{
  "hidden_size": 192,
  "num_attention_heads": 3,
  "num_key_value_heads": 3,
  "intermediate_size": 768,
  "vocab_size": 8192,
  "bias": "none",
  "init_std_down": 0.0558,
  "weight_decay": 0.0,
  "batch_tokens": [8192, 16384],
  "doc_mask": true
}
Each number is 128 + 32 x the weight over the matrix's rms, rounded and kept within 0 to 255. Layers, rows and columns count from 0. Numbers have three digits each.

# q: layer 11 attention query, 192x192, rms 0.0388, rows 0-63, columns 0-63
# k: layer 11 attention key, 192x192, rms 0.0391, rows 0-63, columns 0-63
# v: layer 11 attention value, 192x192, rms 0.039, rows 0-35, columns 0-63
# o: layer 11 attention output (transposed), 192x192, rms 0.048, rows 0-35, columns 0-63
q0:146133103136141161111126164132142122129165139100152152118130120138097155129139113124133133111126118152145127143087127121142132144101131105143113139125142148149127088137096110121097154155150120
k0:100098141140123127133134144099146112100137148136119160135123129109135138139105123115112120162128128113141160133181101115136132107134116151069163140123171142131140124149141137101169099096085110
q1:119145141116126088109130137162106126111133162145117137135147092135109100118153123103119145093133116133122132151102155126092108132153135163145129118148099140118112069128137141099137109135111172
k1:119115128159132153118099135114135079106134140131116141093091137121167125163094110157156112145111143128138170117139080165135173106094087141122132134140159146118128139144152128121131152170080127
q2:171113162101147169118136079134127168130117118113119130143129063090136152114120141135117126154111157138113134110140152123103188130113110099144129126089146107125140107146114131114171110117112151
k2:113143165111122109128091125109098139116145138151123129115111129105134107147139126126129163126138108149137102123090124152114108120108153147181151150134131092087113133113110136127118141143118114
q3:154136119140115157113180152102151122173118157186129100093196197138129140101103118083126130141189104125147093098130078144161138125119130156112114131115155142142091137146166091119121198164115149
k3:136124091154136123109106131172121162128132142114169130179163111176113137090121106098113117097123090095153145164140108094107122120127141145121084104103123157156094137102179125128150097105122110
q4:139117119123149115109143092094084108181093113097155116142152097128102106153121102141108119153100128146149151164113115120104114181148112141065132106122156198120088101151109150183081149150119143
k4:140121147103071155110139102155130085117156118156137110118142117120081129110182115119091118140163117164150122078115121119105150111098162092106132175175129074132111125115114124128157106138096128
q5:123138122137158129115102080159108167090168126152115139184148189164150114132112111164161142145056161111117153094158154172159093077125119103189087102161143089115145158099120155102162075130120077
k5:108123145096135090100082139059148180193137090100137110105125095093153116103227141108142199076167117157120122140100220170130156135121157149147069095135159165067133101137077143180057150055148145
q6:167129184056182097079121100152084111021142091110151132174102133094156171123139128138057152132096153147149119126124140184116144167135132107157118126121115123110085156109172109110110116141172153
k6:123151079131161112164108101159142124148125072099127094098105085137079148062151156100131136176080151069130131199068063100099073182161081155204128085145212074103118094130084160126159175145146128
q7:107090118116119102115146145039189109045129116138056112181110155147080114153120113127133104181151180110147106116141081076175116141134135109100117117134146099159155149114115167157146099155129106
k7:144152113073180185157090099216111118117175130132130164138108145134167105184068110212112133124116130119128133074102084089103109120149050125148157131160187038160095125131083155133144154105142194
q8:099094149165093119114139170120168120185132121144140157131082119100166152133113179149146128122127094198082129124149085076133120116173086129076111141124162130120158164159158091111079150094104102
k8:143131146104107161117122079223084084101106122148160142106117113197131158122100156173053177068090142104171154135110113121080177130069144060162119107176138102144168124132152095113098115136171132
q9:158163152157172132130078213133154128124095159095117149080177088145083160137130190078179126099136074175149089170161124133153107122152058155128165161141105094142163178125129123139170122137186141
k9:113120076123121105124124144160086096127128177130086122104120138088137151113107126138125130141108124121083173140121133150153113165070157102129142098157112132130163133084102155117103138159129087
q10:058167097115106138117062108126134152204124103148171096101121176090153092194129107106105156085146123149056157056145075093163130106128149134161149151102132139147103091094133151111120151145114190
k10:108121117111098129143124122060146131234081171170135064156103155129126077121131106068152163163152062169107116125107142084152097114169128144142216114099092069174184056089049094173076092119164121
q11:104116143119062112115123141091135168138189123072117100149172197141155121117134059137139184108107154130138176057145177129138105095117160122043108095154144141137139124089136140079117129164087091
k11:180115106126113156178162110107187147153084095093169129162162088038080079125083068114158135143148149086137136134199124169170112141198121152161126153141125081134061119174088110158169112085080107
q12:156105151120120043118114186075130107159145132094128174132102095195154121135073152193113128152162162147067079170113108140117190039156135154118114135075114178114130156092110223106147122211174120
k12:121131117158124136115148137139161170144120075117146115154104134089102143067106115077107126162146134073179162149076151056134103152125148110088134105127134124164137148071154085118138114090122141
q13:134104118119082162147106071127101089141088077130182072125136126156162058128111055105102151100136075143128159109154111124077112193093130091103159154077145116169140094135074092164114157133122095
k13:127130090164083124133090120161193169079125088122082133138105095113127083130145129123181126166164122158161137163131043162082128063189071147064156063122060101167139114082082220104137097086168153
q14:160144112130101089118153141113151211155126135137152126169115141130106088089131099156096138110107111166163146148132114150128192157123099153084158139161123106145139140129168100082132115137109144
k14:211186111072123181201099112130116100091097096088162222161143127144187118202149118166140128138117176146091121157097150088119197132105143109157116140129128110061105187151118131135115090132210062
q15:146139105081099127087162127071144137085103188149176141161134218071125073160108116155091114120139094117116178115121119101146116095114072108140152088140143158132123121123051160194145121079159083
k15:138181170123139169141138123144107101121096146133157058152162111078106122138166150141113128152135084126075190161147085107104177167107174113091040106099135157121109098138088138170153143153134093
q16:118131172139099160146132146116180140146179103136150156132101199125123146119131153144144157141123118143141072113107133107160126132109118123136125122129148119163151130123112120123091111113100162
k16:126153111160113138148166131111115128120094132121150112169118124096081135132155143125114110151144122103129142121134156137098105131164140113122123115121158098128112084124146095168110103115164106
q17:125111133142098129096152172110166100161146103152127157125126191181135134141150131180168144121150119128102125146123106103142115088103106129149099136135151133185160109126079122122105153154123120
k17:120124135129121123107154118119127124152151136125124110133147128101112122080156129132120089160094160085101139147150117104134086152154128134077130126101127088141126135143139123125136105088128110
q18:148131147128156107161121117149081145056092127152140130136145055075148124080135115113114108121101127133135146116152135154105127165120111130144134123119129117111054108143174168119158143123121155
k18:145136115149139138119130123194122050099116157090122108104132128160106147166126142170160170154075136123133110109110113104140144114075135134122154130177183140107143146116120116130175128179075115
q19:135116130110083117117118130129122193136112126162119107123149121109137105093156166144124120115092112127131155148142145141125153162165112136147143100108181100089129179092105110093175098076125151
k19:116126157146158121118113129130109156156110130123101139147151054133140080149198101073129131081180089160074158162100134207089138126116146151178109101118146174100195160076138176131113138136116125
q20:127094074167113146148132143067157107193159152197096145131146220125124117140150138149125098100153128128092040160163066026154138113165134195087123122144097128168141136080149120174102117149125148
k20:084094070143104133132160110176132120149116107165144129099127121131116140145109108112146109110087165097188118127107136124128126107153110150153126155123124132177095117163143088087133122126166124
q21:190152135102133120129054088124102149108149056119143143177160077138127181107128122095159185124095164119070174196098166162093112109148177093132215154217122096113082151088093131138102061160170175
k21:164117173128150144127113158146166121138171156109139092127141127080137115144083158165083138108129103140128160162124176111163159130123144134086140147065151112124124092125096146175120094109072173
q22:160147135147111046085107156120096185094093154169147163160104061078184131183129174177110122090107138116159155105131123161103162098161097145116145117107123140108150116087160174174134140136101128
k22:145104082109131136081153091133108097111103136112123143148161144154123186167130156108056172149118150065157172183112085105106171158153113132170117181122120131181116079168102080077173074184156105
q23:123063148146097073101114163176118165024092154143118084242120125130188126185161082127134136124110105131098201177152126136125133136127153151151127199138115125084070129072127162170124150112151059
k23:107102176129098115129096125106090135110162125121121069190085156100106135178149116159164202144154111150128109138036104150122155091090151106129140142115122163159135138123101142150134183128179101
q24:058088138161154160084107097124088113161076160135118129106135168133150140112166090116091133133143095100154126096132115074114139155155163156126118095102135193127131049160152061077104131087085120
k24:122128144156107103076226089127023139167112197112167108130108135147122120124142073137145124140157081146102117125103080139123125145071094132131126134164153134108151132110119115123100194187094144
q25:176186183059109120172149087147096098119210136114100142169137103153095112087106168129102130155187195140141104115129108089151056116141128171122111166148141159175129130135184035156160101113172112
k25:189150185126124124044074146088125095106124083189160187167141100121071144132117140179046116087154147153103111137153088190117126089142174110100156126206120130138122130127113086131144088137005162
q26:132112182121085102087180112191106102092134102097116122153155140121105171073079150099115150123164153116139139181192165147116096085105126112184127114157159149111135129165129166147170142127175156
k26:092149166110101131202163135113085184137127109142090102088073117118142127122130150104106098128196171158085141148156118123130081145104122127078117113193145147153103166066137157111117159173135127
q27:136168104106162102152165128173135107154178114179155138130132129103136109138094080110154120186110168129166170101111131110120102180102072156080173081149118145128063109125099133091163179077122097
k27:109175099146132112037141081092221138115133133079147101061101111095121122161109156129172113146113177133132116129140214084111142146108083157032162072116182105148146102102134116097090164132145154
q28:073130130116085131135107139127089140082089097124120153081101112071076156171082185199156106105103210108160116139149181098112126111150077133157131147175142092074141119113209149166133126044122142
k28:142077137165186090176156063109089113149169124119151097135114143112114114154108136169124161044100123153119193144123176168109165077040135081145199091093117131057127141145102138203138140091120110
q29:088128155173129148135132136146100109079137151131120130119138166050146133179124094029138170145148123156172141151075130143131135175124203089149196060118128168091112146149113145076105154141131113
k29:143176149198116158108108085119111129123105190144098160131081086089139169130107137124100149093113090142151157178120151215151136123112159164165145100123071172138130152120160073065111111120090113
q30:167110125124107119149099172055048179147134146076146113108147068106103134158217105095102127133191101144131174132087114163148111116123080146105129089184080111126099106161118179119125163089125136
k30:146105149169139125099115113162056166146099104120105124208144139148165074067134114128199110129105121141106135159084189158087027152118175082154111157137142127123135110126089084135081139103160088
q31:202170126162111109137111164094179125159108148166076157175123157111154147141163171117133146139088143087128164109125169102077105121137042127181126098153154124117142175105150152104078101084123186
k31:168068112079216138076123083181174123111110102159118116093179074141167125156179132119109159099170124161163096090163164117087120162118109119131065127185210170120141181160119079132086131086117123
q32:181179149128164103145218144100110109097140067129162157109124108113075142143135153119143122084107119164149099152149163155123154125107140168177127123131117159074135178156091113163119061153112105
k32:096123147121143144130111110127113210195120163164137121147150165125141040144120034124186119160149111112156156106130180132140070110178131115161081081111094134092080093122067141110100099124125139
q33:134149141177137156095125101173122189111140141126072074159071100110162171151167131180144086081083191098129122143134106180145114179136148154107104108139117148145112122130144051079124149160135155
k33:117136141158077128142094078111142123122151138073056121090164168065152172157089107170055171161195145166109099112092129147103078149143157153162136099130163110070118177121207087120091173152118155
q34:152109084113141132128100093144106149206109170140107156054161142124110103106101136115159123099138122102161126136099053190108070097124111080114131160139161124114188106186144135141150142102113157
k34:163081132145216130111159093127136118141113180163171125115169153140115097161078045159141175164102102145116175130121148083103144142127143137115109083131082091138168172140137113101118193151106152
q35:136154138133126107107112129143115166061157155144135133115090128064144110113085165117116101105117200112116169125215128154163125132092116142172124130090158129157108166126127148117154123089107118
k35:072104118132129120134133106118158106081100184101169164132137165133114171106091150137184197082127169145133168095183136123144123177068103134175156143149109093164146157139144160134116109136174078
q36:126101123104191154129135123142119149113086126126131076125139158121138085174097078105129160119200075156078149060182152106158129107083121028033099133095124090128079153090150087114117087177077165
k36:102100050178148104155137151122135149106115178124179111159073130111114149128124184127116153106147164128141084095129161071152144110122148151107122093106154152125140134095086141100128057108073163
q37:144120117181091088169123153126142088203069131122121119096138134136080131172142129099119150133122123085171085164171099106145240103134053129136170133121138110073129167195100169169141116089179074
k37:166169091150148184135178119112075168125180110158136116188058137108181134122069068106174108120136131145118104098133123109150117163118136118116151085101151139115150102130138158117136170117116094
q38:121131143127122083142161100052157135156153165102140155147089149150150094099101136105184142076114089091106173118147139148158107131110092131137129141147127095108226120112151161177141152057111121
k38:150166114133124103156158117080166146121086161148137144107136094132150073153028078172069184174098140150189083082147181071143123154088100130125147100113076135088142081143089161150049098071133136
q39:118067120034117205142125194166141153089080133101071146146199049182124110103099186158107103168120065159085074075156113133161129104147175139141158115154127142121099184101165069100097055116102131
k39:143063155093149163178143123161125199146070133104155110108091077111211168111147097129077111122182139089112146091156128093137092087146165138124131135088067152155114156125128065145140055135183117
q40:144125114091091128149136146139064095132167190127114188154066157151147136079090139142128153080106156111151095126129138145153100095125130121152141125118116095150137115075115121095096156113137099
k40:106106102124130118165171160085207173121136123167142108120130151029155135079196116140064108133190162096092151158168112129178117191167165147155107106085100062093191107214081126165221160154123127
q41:110184126085138124100157137126120125143179084115073162122089105146119157130070096142131121147177146127132087080126143152125161195064141112141164129150129122142125067102141134147080077112139130
k41:148099123101086064163074219139216123075084160139101185110136043083160069118061107180099140116208104177128118114130113112128166152149133142120147062074130115075140099116095088141190087131121118
q42:157168166102176182104072107052144142106057110163090123161139108123103129143147217158084151083157147193121142112136163109122105102077045110128111127181159115138145182131153118117061126109169114
k42:205093123082165056076160069159061165135165140149163167159141146059143093088139127120090155042159092130100145094182153133092116107073121111059105114153135140109107202146092093174143103095202165
q43:097080082068134143133139145113127061087160122099159105108088087113114104150202106101116132102148157105133166092065153099158131052151084131147149134097142171148154111136162089054151119196094147
k43:090122143108141147099101099136117134137122141101160008178154138085129096142166119056153187134103157140122154100150152115116108142117112096130127175176107165148069160172153154152110104057116188
q44:149124111152179169088117212156223117157144106107101154118096102131191075130128094086177109083126096161178142182093074093161111083105160126135113131126115105100157133110177188155115097077088127
k44:085141109107135183138087113205072148117118128121149162167078129180166130092136114139063117196118098144153153141106148097108135114098115113086083094186094142116144117162171153199088140110145113
q45:171128180159146094169113163134102120158120096073080187158119101118168131131163132146142173110115122106195123167109174167100111127174080157119158121125095115122120137133144093080078112066177159
k45:091074123119120181080124131163114141116110148139139166027115161169127163169146154151159115117138131138135077152113111155113124178112170146086099109147143088100181148120139090065139176129145118
q46:107170170097105130154112149100094129126173145050102167094139093110164163145125153140124090138154122126099124159092231106151080119105108112119119134165108098115075168128163057159139093125164143
k46:131106160163111145153084184114100163124124160123106077182136173147144095084163093121103094117144160107154135121128147051099080114137138112136097132134156088053096138131093129179185171056081118
q47:111182065167121123142065126199141145108174122097114119101168081158191114148175170153130141158092093073097113101106148115147104131147138092156162107150064141125149123064120139087079122057095138
k47:123017126105124125162200083146110114169116167122104119139153143161246132187141129082126182112166099121146169104160156106150060040105101189095098106095135072100102129155137122114141120154093126
q48:138126129157138180031085172124097121105141173143100134126136142184093102129095135134156101114049155082088113201102123117122183136149139145132087143154072083099123131134178160196064118158161146
k48:128121130180136099123143134130060153157126170113153183136173132106153088140098119114177073117124101108054165046151163145193132128116143120115155096160127117094174101157183099124170139151143112
q49:144139090095100151080088174099136125141162107151128133160096108136151097198129160140130109128109148144140153211152081046157104130183107150057112101215158172198144176119092085182154127088126092
k49:099160152135155098094153126114094111115125105120158178112147125114149168121150127105091119097184149076158166119123169160125200114119171089127118085178111141112088178196101062133145157103126104
q50:167118200115150127178174138139146108000104135111145143100116143153152143114170172144127129145102179109075105153119173158142171123175149108135126176141144133117144176103097133119069163123136137
k50:104099093103134104090127089159152121098137127085093141131057150146075195107102157119096146143112096129155120147120086143155157197163130084152166161152049132087125215180146112076112184077106162
q51:129160161099121125156142129189138096167112128138199088080159126097142122128115109099088079115107116105150196096108120220058087160087146120085083117115138102095100093112090113180192129060130104
k51:122094113180124108139100082103150226095070103167069055107072108127180164078128140160124132141162136097083117186183082185142106160153098161115199081099181161166198092158096132147148149137102089
q52:126109163071163146124112131108124167130115152130151134105098183171168117118088155125190077147129160156179082120097154156183124162153106149161074150139073153094128164123163080073092146115170088
k52:150079175161071123122152156109082062069155175104108127143156085092105175076161133119108089147113104148122139164132175139094098108146194110136113130135095156080105158143122130158182156177141141
q53:114137135201126161171090152157149086094133121097129114184162155160174114176151087086111159177102151130142092149094150164104137163137169165093097099131143131132115171162097070098122117157126132
k53:103140139163142121128130100127130166158158054105129115141070086055033114135141102106196120190084104115197106106052169140148110209196108143145125146135126090116100149120142160152141134180081081
q54:116136144141153068148114127183118153117115128100111112133108120123097097082085150109098099140106133177164087098144139114125103116140186129141129200135053123188107110099185170137188135175149158
k54:149152139092148122109056149186081053108124056140108176115194128095166144146107180159134136103147152149090119158106119103096164118093165135122155141125138138140119121132182142155149189130156125
q55:190190118111132193169112059141139109162151102067124175140163154117152188131063114063165140118121101175113125151153123162065128127140152177112106116114157112117188115146127072116124092104132115
k55:117169133123084106152087135118188147130194114112113212072056120147147136117097128126141128154143140136144115159128119100124106162174166095190152122167134145118210133086162190087121062142163182
q56:189107073071141172144142128115157127071176071117108124162138139117126108092156114138072137161104144128128102149098130143100154109093143113098104120128095188096111195069119146136077121127115144
k56:215106111144109079114166134159108136161143089155134121111161123119140156196093147106122115161113168166074108156144153114111185069195118176106125087124156115135110106122089100155095115127173096
q57:133170166179201077101089162064097164161142126127124145088129156118093103157100159111224024123108126193137055204094150161126149106211134179170103183172093156089150143128165152123134103118156105
k57:163147145151101093084131106102099141112069110089123133132195098136138142125171132144203121114140150116141141135106115104117076112099106122156094140137072130126163194169144086092175144145126113
q58:153133121136146096197134149155107182147119051115135158114121100122146148086128134083180112110055124134060114129111089121129069115171115137131134098129100115127219146154164115085106139145112084
k58:144134209123072139123097097206089103123124115140131128070103099125148105093193168116094092090129141114118161157055168154181102102116183148188137125123117101123169105161150070086086121113193147
q59:140098167105244125122125114141117161101123111108164122135116122156150087107134129112102084077121137140097159165153203145168131113115065160169132171173116152154083135141100115112083079152131153
k59:149123113129088063146167153108112202096137111112066104132131121153110162171154189109126118149145159099089138144188097186179126119077086141033143150093172179145180136123132107105128138162136168
q60:118085088087092081125098128099138078145126129141118151131107160105061141122040138122078179130093175098151173134119118173124100140117100171076185117100179135125116154135189134119177136146164076
k60:166156145160148097088137153175154084156177094128161116134126136129103159122142141148106104121134127056094123151119159138096087119138145123073112128152139098115149148130147143133090108103167211
q61:058116164105127086147148133126115131096075143129180111118102139154099163124073164093159140119145141130172129105110136129203087103144058085086188136128128149095113138140137149150068165102118127
k61:140111102110149159103097115125111147136143141076156180092189182168196173125121134148105139080131067124110140133165111156084108032046102096040088128084165142142137115106160121095164133123146149
q62:212110132142115084151123160142119141149143105097115095150152115098085150125089207150104082172067153128115153122189118133083161135165189128143100089162132116171116177142077053126168160150134143
k62:157118142150171114110144144143172141094072150188130085151187093117151041150096105113181108139093173128151118109136157124082071150137145087093128084157146170221097098108104153132079116138071095
q63:166109103129070084137145177138150129112172202123144117099129127130140106214139126160090122095146145138100192047135147126112117164132079142130059122153155039188125098115124133093147118141171108
k63:115140165082114129119081124090170131115210118136120096150111138104147108139137097132111110193144120108134103154104161124052096112174160141138181134146123154129129102147160181136111098127130109
v0:093164145061168131111157139207180096171108116161149148126082156120140140117098145156134166132116131110142065138104150123170131131121147141103141112155197077164141096125109125106126107103081089
o0:128112107134142101127134097086114110155091127146097112125118158114129145146115084082118134098125110119108155082144151143135166128147130086173129082091101122096124126164208164117158100148113115
v1:104089167104157135094170117130100154155136092178115151176107148100151083156173052143184141177115165113186188088173210190150055111090139151094072117141157106064136164139122141160122150107158100
o1:158107120135098123121128132088095132123148150130152165078127121115129101122122132107101147131144144147111127154136178138095151158108139110107171093108116141106097120147117135143127137127154121
v2:205151150174154153107162166078125121095136091149132081174116139070075147150110184126123098123177148101104088118140153107110189133146074129110120137104185165128166134118103142140140131106179105
o2:151156137148096134112150111114170158083133113142103134176152110104101104143181144162122157148114117127126150109140117082090128112126130121118123140115111111089166123134102128155131106119111130
v3:177126054119139158142128144211112113133189104157119101120212059108151162086134105160105122103143121065026148062084090093121092140171115120146076074130118118080159208087108093126180151111125116
o3:105163135135160137124135101150134113120121122141127134132158188108145073134121108122170138078143157159171105155150100133100142125114129127096102124143130151156115136165112114150139096142102096
v4:111109171149162128144103129089063189110094099121176165153174072222126200129132092125163151158126154137162151119142115098132163132144092187139141066100122164089064140124132072126127124150141102
o4:152097139142132091139122107105121120151137147113120161098153159125128093137111099137139122117129161122112129103156143180117157155086120083181114104116165186115116130107123111138142131118134115
v5:155116127166041158101118151179149117139135070104112107072102125163114146148087133102154109188092100129132113064083127149114158125090126097114135203089121166107188156092159162150218101129152155
o5:096180135076144136150113139090099089119118163117155101127108127127116116132148185149088151115155095142103124086098154140156121158111119120126114164093146131114130153122100124106168127103163099
v6:111086140098179138156142184152060111130112151170105123086047147102192125078099133165117101115126094160106183109162082201131148084124187028109088049127108106160070037183176152160140148117107178
o6:114151150170117159101118128137146080077124134132098138109140150126121092119134100122148116092135117125171106132096132130115107132152143136141096142141132133113162156124162123135098160136130156
v7:106168224169142111134089077112119107084136155154100136127202145138183124124124087142156112111130081163103165102089146093069088087115201131151152089114181131178074157187130081143159149105088066
o7:128105105124147089153115099134106095128100139135148145145143157117145121101116138146141121128153132081101096120115148140141147144139167118136152094098161121134101122108087124131130132144132108
v8:131162172136099193133092082175124142077105148091075124069122186147044123093045089185118144101084160151096151150169140064140189162096132165132086076098140107145106110132174126125101120163134127
o8:141143111120110101104109133123157089110178134165100133117149085129136148126104113113144136143110141133134131132099116126082139140115148170149106137106118085148134128107110144147094125112151131
v9:136087139111094108129106172155066099132178096119167172108105129076146123139136123117140124120098154144090144152157084114162132167147156093158164154142137114166090085173112100126145093086121173
o9:128139137136138116136123137113120171146121134115107157119162110128111145149125092127152126125118111135139146135109145163122115157130108140181100130115049134124118138114153118125091156111112133
v10:114073095187155095108065124126136127101112185133114168137155097160108185112127121164061088167175141155125064131140134129137157201164074130201144117093166161125116113133143136120151118125175117
o10:134145118104105106085173128133138118140157137184097123093132101139123117112123114158190122170123149141073148138107105118156133158118167107117121137184083111146082117098084108136115130127115061
v11:138135100123152062073127135157163058170182117088142091143123111142122129126095155095140141058159150153107150161123136141122147165116123152126116147108120138109189209105086153147114090102131105
o11:124128123124172157163159130117167145117125104146087125140132145070137168121102130113124114105096100114093117091162176100168107108130182152158128128162137123127125124174152121110139103113108143
v12:100117210085092126075091079123134143124083214136106158173132090147067104153145132058170130079178136107082171134127158096163153151160130136134129148163154146149132122146111142141113124093076078
o12:141126107183132127110146138114124120115142123133148144136109127116111161085136040124116120149167141110142109139123150109145127101124158125106161099153174135090094098152160118163135162145099110
v13:121150070121109148133093110172159155086169093127131086100157120119164131086137124158055087122148102127083123060167070134151161165142139124120216152168135136153177140165138119197125179131155166
o13:094138107111120148138148143131110118133083106108148121143112138131131111099091116162159135120148116175130119133127126148095129091143088128118115160174118099124144123107150109138161076114143128
v14:074122097162118121133165093115159100154087084154117130105173105178145166112157179125147121138137082130116084117107137168131062121151180114080104126176168101043104166108095131174185080147084109
o14:149126118117120066101138148164123128138137141082100122124147146088171118129116052176116123134152108155215104080109139100134132151134104110131132115116101118145122113132101123139123137113111143
v15:191126092095164151124111161096113093148144083083094136089110145135187108160046079135162127152179152176067172172159061090131093145134118183135104138142128136168101076140183189117149107075121068
o15:122125100130107111092127140139174119156109126132125116156112113139067196162090118133135158103121128120131135094142145130150124102158176130165096129093100142095133159074106172107141119146094133
v16:085131202167088104144144121140126219129130166154143189143172126078148175105159130154179190132112163155125117095110137125127082117115203076102092152168089076181085138132134101143122103127116084
o16:128097143124181152138111147152119125123133145135114111113141129169127119134150102108120085149129142107146120146135133143114149103132124122086142115116188142124141134160147145117141126108146125
v17:103126177136169102163199103186131088110176127155093169102130097100123158171117151107114095156069092126165108088133146063131129134166151108113126169146236154102127157117074095146168135113187101
o17:168106114149067099162116134100115181128157117131127158133140105158125098143121208130132145091158193135152145149136159125126122127111128138099136133137134101175119116126156129174115117136094114
v18:207177117156169105093098157079126082133253057161055086177154187186036164082096119042071128080127093154193109108172189136129126095063116126112130091065206128103170178136085173122150145096142100
o18:170144113076144125100120122112143070160089136139097123110145150079075169169088227115131184111150143121158137102155139154132093123130107175133135149160104126124133124112104162089124130103121122
v19:148135068083146126173125151149115091111157102079196156173100102091127170108091122087128128109029087118133079128155131203216109090092078121120130132061110144165191159106104168095127132071142160
o19:156094113158165115170150126182143147174148148134088106129155091148104146131139152129135137130112127135131117113151117150074200099161123129102121097129132130161090169138150123132119143144107115
v20:166124122227111126153158128131115129158106115195147133082102106159134097096122053161140184138148132140123130109062107078182113163134159139137112158197129143107147180060161080134073086112119175
o20:164123122092127155147176102142120112120097067141137126153122138140132138127114097109095124145118143143124135093090130136123132120143145080134110106113141127104131157112112165131169166217129122
v21:137126140116145138084074073138149101124099063091116130126136086147128086155135147091121106178152073080110147131095147159075157129172155129119191146131145128161119135152167144114130162186126133
o21:093094145093104146108156127145102138103133128147138156169169126150116127129129121127127160174140115134088106113123108102132131097151119112098119118088148146147114129134140158094122097147145122
v22:167208101109091097184176124147166102107084093204134089137159111194083158083126061182132144141139138141184094154192149057173095126165092110127109145216031160174215177106142115119072118138105054
o22:121135162112119141136132122146113100131137144137123118119127107131144130162118097152100158123129141137135167130174101146155117154128087130145117091142143117135139112106127100167121104150159115
v23:140104150133136120147129130111124173156119174125142103120151174091135122132186121123104117120122131164167087194138123139099158148123166077141100134093116106058158072181160141133123137118163128
o23:074109169121136149180132152147104149108117137136148134129110113132139085099157154131142115140130140142097120150094106111126116123142152086155141178141090124129135100139139118093084131113151124
v24:077137088116159126142096131125164119116154095072115139145137095116117098148138099121147091186111122123166199135095176115183174128153124162181142107145107204061136106062035101224120173098188138
o24:125144136132145120127104176132082124126086147141116138114168145116138149157131106101097137113131139147144108117137139163144143134137078118108135088128128129158111146099152142136103118128134123
v25:133119143184086122129117142080135174154141077131140142163120088118139157168158153181143083100139127142124123148095108121088143149125092082094176125152112114165119106164145123099189168109133147
o25:081090122126142088136148148152119083170102155101177144127123136137143102104100130122125093117124111160109123124130134126133123109128164130136141112118140094129125106120144126122100117123116098
v26:167160092148171103123118117130080187134157124150131081122160139109117157145109136171067148108156161100086162032111141126174081142133137166120084096139167140094161117125104162153061136139155101
o26:076157130089112093098138151111123101148169132094170132155145126133135077105087077102135118116179153113152151197153059120157145105113170134100159118145152129145111109131132148109139151139141163
v27:187142174165148121105141139118111114113103169119043146171154131135143095127140085112118092127089108126089094118158106166116110174121192152196173127121120112080125166171093116137142078085100091
o27:208139122135130102161114131120125141144111092112142177132121107091098137097123092115101140116136089105133131125135114157108142122166079116112129087206142141116125115176141105143147101167156112
v28:113138199144178122131115049136165059095088121138144056176156125123114155221172161108151192171186097107098141119080062144176139097142125125125133133139108206152133102145115102105130140226052121
o28:128163155056116127116131172088138122143128074128085159147143116137107094150147147129149118145125128131149121121144108111140141144154108147109134098159111127132113134149112184154133112137136122
v29:176066081122132117089138180097111112144154108085159172115125159091115176141152132101069162139132135069101069134141145175095125093114049151068123169126137118162180125063173127136134125146156139
o29:113165122090157107137163094130145133119165119116157101154171165151114117122144151128122142102122158131095111101155114117135139113144138080147076108102149129134147148142147117072158132090104168
v30:170095096121215093173057072087143114134086131199114139201158147064118186101174117171102115140113083209030152124096162188079098147115178124130131132166066098148151152179105110123157130109134115
o30:130125124110099123112138127113116147127128141118132156125151128159118141133129101132145092113167142115116127120136141116102133111178136140128104087135141158150105123131135136130133155100158147
v31:167166128155129092108127097055124135180149148147188232120165128099174127126190113147129150182160174160187104106159137200154144110098159117131119141105112063100160097083107186153101098176115153
o31:105101153135095151117137165142133158118128115132133117124111114149137110110097190127149096185113140141114138117112154110078185114121129124130136166134122071137143062151117135096159144142140119
v32:098164144131123106139152095209118132100051126104095132121175149173079125152098125128152150152074109163152158092120132118067149108161112133190131101119159112144092143127114145136083167119126183
o32:111099117161127114107113167129148096079142145133108144125119157148107131173113070128130124148181114113124110170137157136136133128125139124124116137081117158121115216133118116099100104154131125
v33:101045176103127129174157122091133104114181176147139084121115114120171156166134166073142151159163166152120150097110059086074090079152201125127111098122085060109093096136166180136127165138112111
o33:097161146139101132177125126127109134124122098126126126127085089096100181082156093114137123132123139132145156131112159166150139119119121152140149173094186091093151164112107149164120154140101108
v34:162139149178088170183163131148129179133170129171101079151098124136087133109173101118087126149192122139137090102126100105122135094156202103064140142103148145086097175129150171113165093119172143
o34:106128106122109118131129157133142135123116146100132108085159124143097159144104091148116130127116121128133123097156077157160120092114122104131171154147125125139155139151103135130110157130125148
v35:149162114165123057114157165111085158151110155125205188142113075162094076160214144024192085102110148074153061132191135156182161136132101130150153133108137125149133161101186083116089091146119125
o35:178084138154164120137149113145142136149132104124110097145107102169148129098124122137149066140128126170152117140139134113138143130116124141179105117091112166188147098116117120087098120111111134